Each number is 128 + 32 x the weight over the matrix's rms, rounded and kept within 0 to 255. Layers, rows and columns count from 0. Numbers have three digits each.

# layer 6 MLP gate, 1024x384, rms 0.0943, rows 99-132, columns 64-127
145123146160161132137117178111174100130162107072091223114129190155158210180107108058117130092186143122094085169122190154150152136117172124133124096125124127128139143130099164160153183081099101
150092118164138146154124129148138133120093145150138151127080118125125151078109106181096070138088149144110049158106084087129105157136197129135166081096095081171130193180176120129070161109145118
130203113195114144136140135086103188094087098145146203116139127101137101073114107188100148122110100129143133085146132188133089116100130205191116110179120146143119174110133169101086112133064143
147107105123150088150145152129097144118164124121156105112136129150123102116111124094108072188158085112067098129185131166164138132105147115132176130126072121107144105138112169160118113076111059
103103134075155105141145183165139140081148163147170121126151145094169150146150104087175182099157109105122110106176119091168114145119162131140146165148138117107081138142111062119131161175085131
128143164146141198129137115116116105101119097130097145157192156157124164129113148122132150131136117131149094135117104117178077124172127192067137149128153141154136102125130143092130149130083075
124089054125079116128121096165099134151156058164112128162157116169131106089141100166058080097144143192097083157160120199171132141193117101133100145143118189141127133051166087095165126112133126
123147105111154096136140147160099073132100095118185088118165084094110135150144166153122120133141144147011126115146127140140155180175124195126121135125122164121158136144126094151134123212103109
061129144106157131088185069118127133161069084111097110112112143133129153187139129160134180190134125133208127105131170159139116139127109102111179166155124160116084106100108126143095105128143138
129089145144125114160076161107118109150107097133139195178145170105183144177127069169195161108082141136150130017226076179152186136089167116196158123105173108136130135157144103161117102099053072
119112148124140158165100130095110082123124219119108155133111163106119142104086090135144119093139156091129161130146214133121083135092084133072108054080088098154153127179115085122097180079111144
148109112159130092119151177165036097166112130185094139122142085165183095150176123133137090108115170083156093145102083108149115185118130142101114137177129128094146102120096089101140156091157135
145133118105126097126091149126128155107159130119092125115115170093178148158113172070074111073178113100076152140036117171146127047179163102133130139098122155108142161171165116159117120127135109
188129088102136110161095163109182130124137085130142109138151160108075109166102095134158105145158149122135145129105134144130077157150115133096120136143167200124100136129181119143091127152122137
145116190172124141133114168126126152132153199090168086112097066192172082168114126156102111134176130108164130078180122100133187174132106193131112144152089064144109118128110099113186095150107174
103171206121099134143140170139117164099106199098209163116146124136141131128126161195102112100118122147107105151137159204138103187112201151168135127095140173172141107105162100123045106138140140
100162073151156140128119098120123167035141133130110110094139121136175147127119132130120138087115192140137139101092121171137111093222165130139118095124138082124089143117111117138125118197216186
168140162108116114126158181156145125170130110135079170126118143075192123166153145131157134096101100151167082144120108089105115151058142051146152101097144131092164115123111131122133105109169134
173129141075111083087065128100140110131084120144093154149153156104119111185159182126129076100113111114119112115154096119134073129120153127125167150140071107190162140103154164145131139153072130
092102186128151088144124058106095096101133179128136102127129149091137115165103119189064117135150163018116100139107096193139045146072099103120129123113126215112127133091096114195149159092143061
148134144165104159134134102150099140129101134174093132137134181146124157166155196140093186147194167166181070146185129169203099103175208100111135140138146148117151117127167072135164110143102138
149190140107092127148174124154051094088153176096086126123111138111149124106146141135196112186173142142110087148141168128058158102110205141164102167124116084154155135137116137142137069130125123
144082085113124122201160104136163078189119158120133114164133114110170193126142118119127117115133124085111134102135099102144170196118162156117119121120142110182127100085127150154146101145134156
099157122129157141052087096125200135134101113144135103061116104096100059085162150112130218109123162141148101163186140180157067075131133080145200141132047091109148190118108109106128120152125133
125139107126080104074100113098138086100138114041143124087058173139163096135091128156126112144099107121128154106091159143129173080152094168166091184146121086104112158126086118108124136161130180
155047092103119102121156179116114105095090130131112139122135142118171155119075094117117151109161067106097131160131094151124119138130096103122148103120173107152165162108145129179112115104164098
135114153153148124109140109141177142162197143109102100069096170117169155117081127138134152087144151178123170177128123118136187115075135134104166131148155102128094137121112157132183139085164108
151141104076207128101139116162147060097130097120111095109143209084179130166153102116111130140147086109147088153144147146170195061125055065145169117176138124099106097079080110091065147160154104
100100161135117121145124101149106110137181114137156144136136143188082134164162143203126081125065115085116098119148156151146133166116104130121117114168107149138178106196135126093084129105097149
060205140131122075136137107098194169125115113196088114116120193136117167116085123163142086159105103183070138034051085154108179163066163072122131134071109122149133108134084105196157139062127152
076124183144136091123091222153166147108186118106091193122146176112163117068128135147114133144150114123105117107140092105143118137145126075149158131144133165093133161137131127153063084062141067
144149170097086102166165183102148161117109103095143090149147190182120114119154164076176064113074146142119082110144130155108146127139119158141127163101128138117090054078123125097103182123199075
092151141124133123097181105142121084144128116114162100150077180120125095109060152147120154138086140043113144147106122120119146182101155082087146156119154147149195147152114105141158159156151098
134146102091119146164136125123114106128183131172101116147167078137122113142171113098218118142088148212082121127116135127072163184128168136105172100107121165150085118120130095135121145129078114
# layer 6 MLP up, 1024x384, rms 0.0931, rows 99-131, columns 64-127
095097138143132104130197144127064147126109163081099177143093156185126103124092113107128167146125187105143169067106141116130120149085135123154177141149074075116115143100167160138114164132148107
111125055117101079127182098069102179099151097214136075139171139053166163133161202114161088085160098109153164104129106086110115071140170172125095076159105141094086076137163116157120179101102072
141153106123143125083152151103126129103076142188152191130198071139103106077135120115085125164125166090080038111122138153158115123152163076123096147065128147114110120103093124100108179077101138
138173135139131167104098099143145150169116140093166169097104131112118132146140113120141122141171127116121119202162139160193119154123136109128103123088132183099170139145092154174118117075135090
205130131104145086116119109079175083154182131083086111117161123152139156102035137120175138173099051148140212095111170137096037106099066108105127063103080117126120129109147087044148125123141161
134109104104106102130142106147174089127121153183106082168093086036176097162119059137133111093021155139135117138155137115149119102141152142147104155043060104055111153109118086149131129102106110
074123150128145102168144169082103083084136130154082075137116164149100085145145147164108143138125074102157140118014166132104141059110162136145099124084098085159086130162123109078100186133141053
194119144147191127163145132115131109077131093145184086123130071127160106111108177154066129149078172173103088155131146097120115152168161222139129155123121096086151155111079067160156105180115115
141165123130137127151103108120119176109143168148086161101168205109122116081126159105124149126137073115113165087116140140154157093121084126153131126171115085101156120068106085069112125171180122
165133121210135156132117186171117137143112126155112177148122146119085080104125160173124096088116120136157091144142110101166179164114089150145136100092186064122142123187132124117127124159099138
099177102205177064077128133117145110105141093129092129140116133154125145085108171154157108090139166105090110175118145103119093131116143174161163131106045202124157088140143141127165067134116166
184165102149118089096147126064104126115044146095158074103142135128128109181070140135095092077142137199149105114118133123158104170116141128029120169162111146115119167182068109120101099130181160
089089080118130108177102106162175133156108086132132128138096177120141147142135171091120155128112103100117141124103142105126170105083194081164086080110134156145064126156097070126092193152147161
095140180114130167117166080123093112146132171099113161106116110134168136119167132102095138098112136138097111125124118124168165100132142094113120133091110136152129136088134151139122125152142132
113123056130097137111153152140120146129120075117163153178120193098104110097136094125154140145036105156130114102116114163101108133159152136105087102126102161102142116102159163112080110143104080
168147148153133117110172136089076142122125096085138134129173141178174176128149126128160132120177072067145106079174087119088188145135098132120150115135080136123078091088105139089134122161117097
062096113105072083066176173100122166138145140125116190111160151156156080138147117114165111138108146081110098131126143160152131186084108098115131119134164118097102123112196073118113164152104156
118151145135131123124124173146139135118145125062129138118111097071183104138134176107166058135092078156164039168137158095096138159130103069150118107093153069107179175104099139131153091103139118
162056218097072118104131137152117098152143152190120157155112075162122149156120144079148161178157104118163162128149116124152126136093140122051094134143069148117175113079072120122156203168141070
150153093117105109144112207143162211133181158108117179131146131139206142070176174105178149130133125162146152154149111165090176142149075122125172192107124099107065129143117176092108130170073070
143105108152132135136106087149131150152116098139112129147084167174155116128108148142103127088135139132052124026065103160134118133121143150168187116105142092118161152160184109149173113146085102
115095173065070122146141069129135130144145122114177091106140118115140132174104122138196055126174184158141100173155117125131115130147085135136118127088143101140074166097121196133139111133102152
145120157117161103108196119118156148126169119075106078149121086106126034162185119102097083160080136117107147118112112112185114073137153153118171188122147083065105099080120154157120105206145159
116126169119173137120141117104179150091113149098139103134126122134179170165132128138154139136128143119144139153197169145157075129196210092096110122133143134108125102077068103123136111152134196
184070112134140153120172161149152124089113127104115106102040133104132111154105151133176078155152128148113136140125121162132129119218176101134147106101083083131099168136138071142159163100127090
109115168149147148106125084144127153148139153170107142156107188114090178105127123143173101120132083156088115192211129145107077156098110177061100135110203119112108095151123185185063165080116137
162190066054064133160155145136127111125083127155134154161139107142080101117159110153154145181087151127100122150172133179126124177145160152172151108200087144125117130177191163166124115150159155
117106088198119144108081161144158123176063125054159185095133127159094124163104111140123149168150211153200145072071088110145084225173156155104140120080119165161161154100156082106145137130145092
122054098121092105135094127120118157122195086167123108122156113190100166094133166182100132159151116110165138154159098204110090055168154108105175161147096145122136101127149105139126157113191156
152159105099171118114101157160137039121111124114169114097070157125100104104131151101143131194147146091161133093088145130127104101144175117153132109067101116125159151160085109099200157114098106
122093126149147179183150161123146103171106041125146107138157112115104109114132148099075136147178164128068116122137128094169134124132107130130128135143136116103125084151127197123167132248124094
150086117156050123129158085118094081135142114206098110094156095152131097160128062133111143146112143097088148044182133205130163106142115068154101109043136121127140167120126215186173137137089123
200101131123104091146099129162118158114164124127122162132164173139128207119107087125054141068113132068087113129106093146149103101092189141145118163134120103141089088056101105205125157113152115
# layer 6 MLP down (transposed), 1024x384, rms 0.0831, rows 99-131, columns 64-127
097154124112158058111097081139155135138137120127130121125181154149162108163146156114097109126139176115081163119128153102169115166118121120118087138126072111179111121115105189152158160161138128
100141090103132101139110112120114099194119157115096127122151112084138134104105150119126084125140113085093132127124163137191091115129162162107151105058092177077154099106162175173129084140149065
079142180177125097144193152150123110101135064176103170149133135087137113087122062103114045149085129134147084164135122133150145127141134097145123146131166169167115164125122124122105135155166131
119182155097121178117129150106109130125121108127143133136067139082177108127155152092115149219121105077129105155132110170185156130175127091161093137140144085126097118088121146121116131135105129
095121118087094104062147036099121109231175152129077122128175144139063127192116171112156139112136131165176141135124126142102091158102123164088090093091139124123097160139123091064124125117152152
160116120097173158065165113131098161165130159168089149136071129104148156159138084130100068113145154111105129177143101136194122115043155132107187167173128098148107148095106166157102125098139089
119171175098096127157091129172130140136156129140095046160134116117069105163095136134063155124128114081162127113142202128153099094111160118116130087102137177161144075097082072129096160115146150
160110114164130165129150128108146100140145105101211134107164128182126148101107203167131143198092120122162044094123152133131090113180145144141109073099101067139127116098063119193146100090126126
139162105155140142134150115151122117178108156140089107172168154150187066105133109083109181135159108224116104078110151133100092119189090119104120136118157171057125151125116109136185155157170126
172067153161090120111120086142157168121108113166158209176127087123125085074109108096088077149105070121134136159118085119140156140122119116135154116160102172153110070145187062185147115162071100
149124113160128134087139157083115170126169097137103101093116153080154151141093161152147133111157149170157155143188164149154021183144101145137132091078128145153135117131121109112078153120189156
116114113074076058100137120098167155189155196088150060119095170152108142156114106104118165072148151150095159197113124144157091089106156104124175121106142120163163196143096095129106128169090113
178108121143060094175090131176087130149151136147161125091052124147143137125148118052152158140140119053082144134125139098138191089141156165101110145156145171110159201113110181070096129116124150
145128126156192071128137126151110128113095120104097139180138155118124149199132118133140170113117115108100084117135165127114138126035179171119120142114121160125137145119116172126138104149146153
093114145167157132120148157095133169125124110148111107102138175092121072128120114160144103097115177128160151178137112099150067166178188136124066106134153147085141113126154100137078160197136107
129148086102198092141147128148136136115155084143155094122163118105165141116158067073159126071150160165159176110180128125189125149126120147123078156165194165160100135126126157122132120103144079
098128136127152164082146157116077166128128093098084155153133104131129100153135157195105104147096105178070084092168109129104110072120138147160113129143106113019123098150159151091148185074154135
130163118164105116142126074148104197139158126086164096100118103149138134123123176094129121143132131196158151129130146138100099102134091128114161115069149154143113130132086113130126098079127164
131123149083100127103141173097162058133114099159121132153140089126112072152075131085120216157161167158105142114099138102127145120120162124150136181102156093100143124163101060120172131171132106
177132101148191133109068169173175202164134156099105179094106114090135126119110149130175171086158095110086141101175116161159150097117107102201110136144132114108130143141107154115110101208142107
133161131118171136120129127138131148092158123134136132123134169161119104152118136138153137102096106171152116103135109124093110096141122150139156113135115105133154155101103103154131039100163105
161155159156072161105186107132116094116132164092133106115164177173141129042086172154181091120183140116178087141114090141078156101151149153129117128086126076180085167111111162111179080042127115
151149117060172222123168112175129128106193118125148138119137125171107147119138164121153158150175090118107115124137069117163113179098144183109052120136129106129090110129146172132085128123140119
028121182172163105087165189153158138093158121138147133116179150136227137207133087125125125177214050165149139069144187113102148118212139114110139113109196157197118139078110135090112101122060177
151141173105132123105099141119174093105127117120168127081131143191130104145121129121087139096113011143151141163159123080127138147148154077156113111151115173129081138168164140109092144104077149
150121112131129093089159136153155126111095087118140157129149122139133132087105105127168127000152056155137129130122096114146111194149110090106104133102161160095176155176153144138192149115189128
072132147153166169101110146134115141138140141128133123145130117140137129190131081120158150072111121100109127155149137128151124110100119143129121155087106136167148096117180157145110128173088134
120098132137140098161133214097099177159067155130126206134114104132126125126138136120154146137137127117097171053160113142158108138068155084146138111081128119163146159097166107120129125155094107
137080191150137142096116148136135128113137153133092172161118135143196115050116128127105126148169166131173113189139066140118171101131126125185153041090124117159134113128158083043081134141080117
125105103092151139082101147109146117120077151128152201127092112143167161134152066097080102168163147082124103162155150127109114137148092133083169072131122130106140097100108109160127084090125088
161099124195196158174173140062128079138106095046171151086189152077150066112180124131198131193110112173148155170121106120168190117154134128150093199163117134184101112103079147123140195182086077
120063089110120133125161110124087078131102123181124149106121151177097149100113142132138128122068188120062130126164136255112143126144089061092121126126170121160150131094151180151145099105100159
099090136120159137064196198129129129125124109141108149114129117125165127000067124148149145183104136138058155087092111130172064131101120066121074119144143109155147078097093131131119109111126098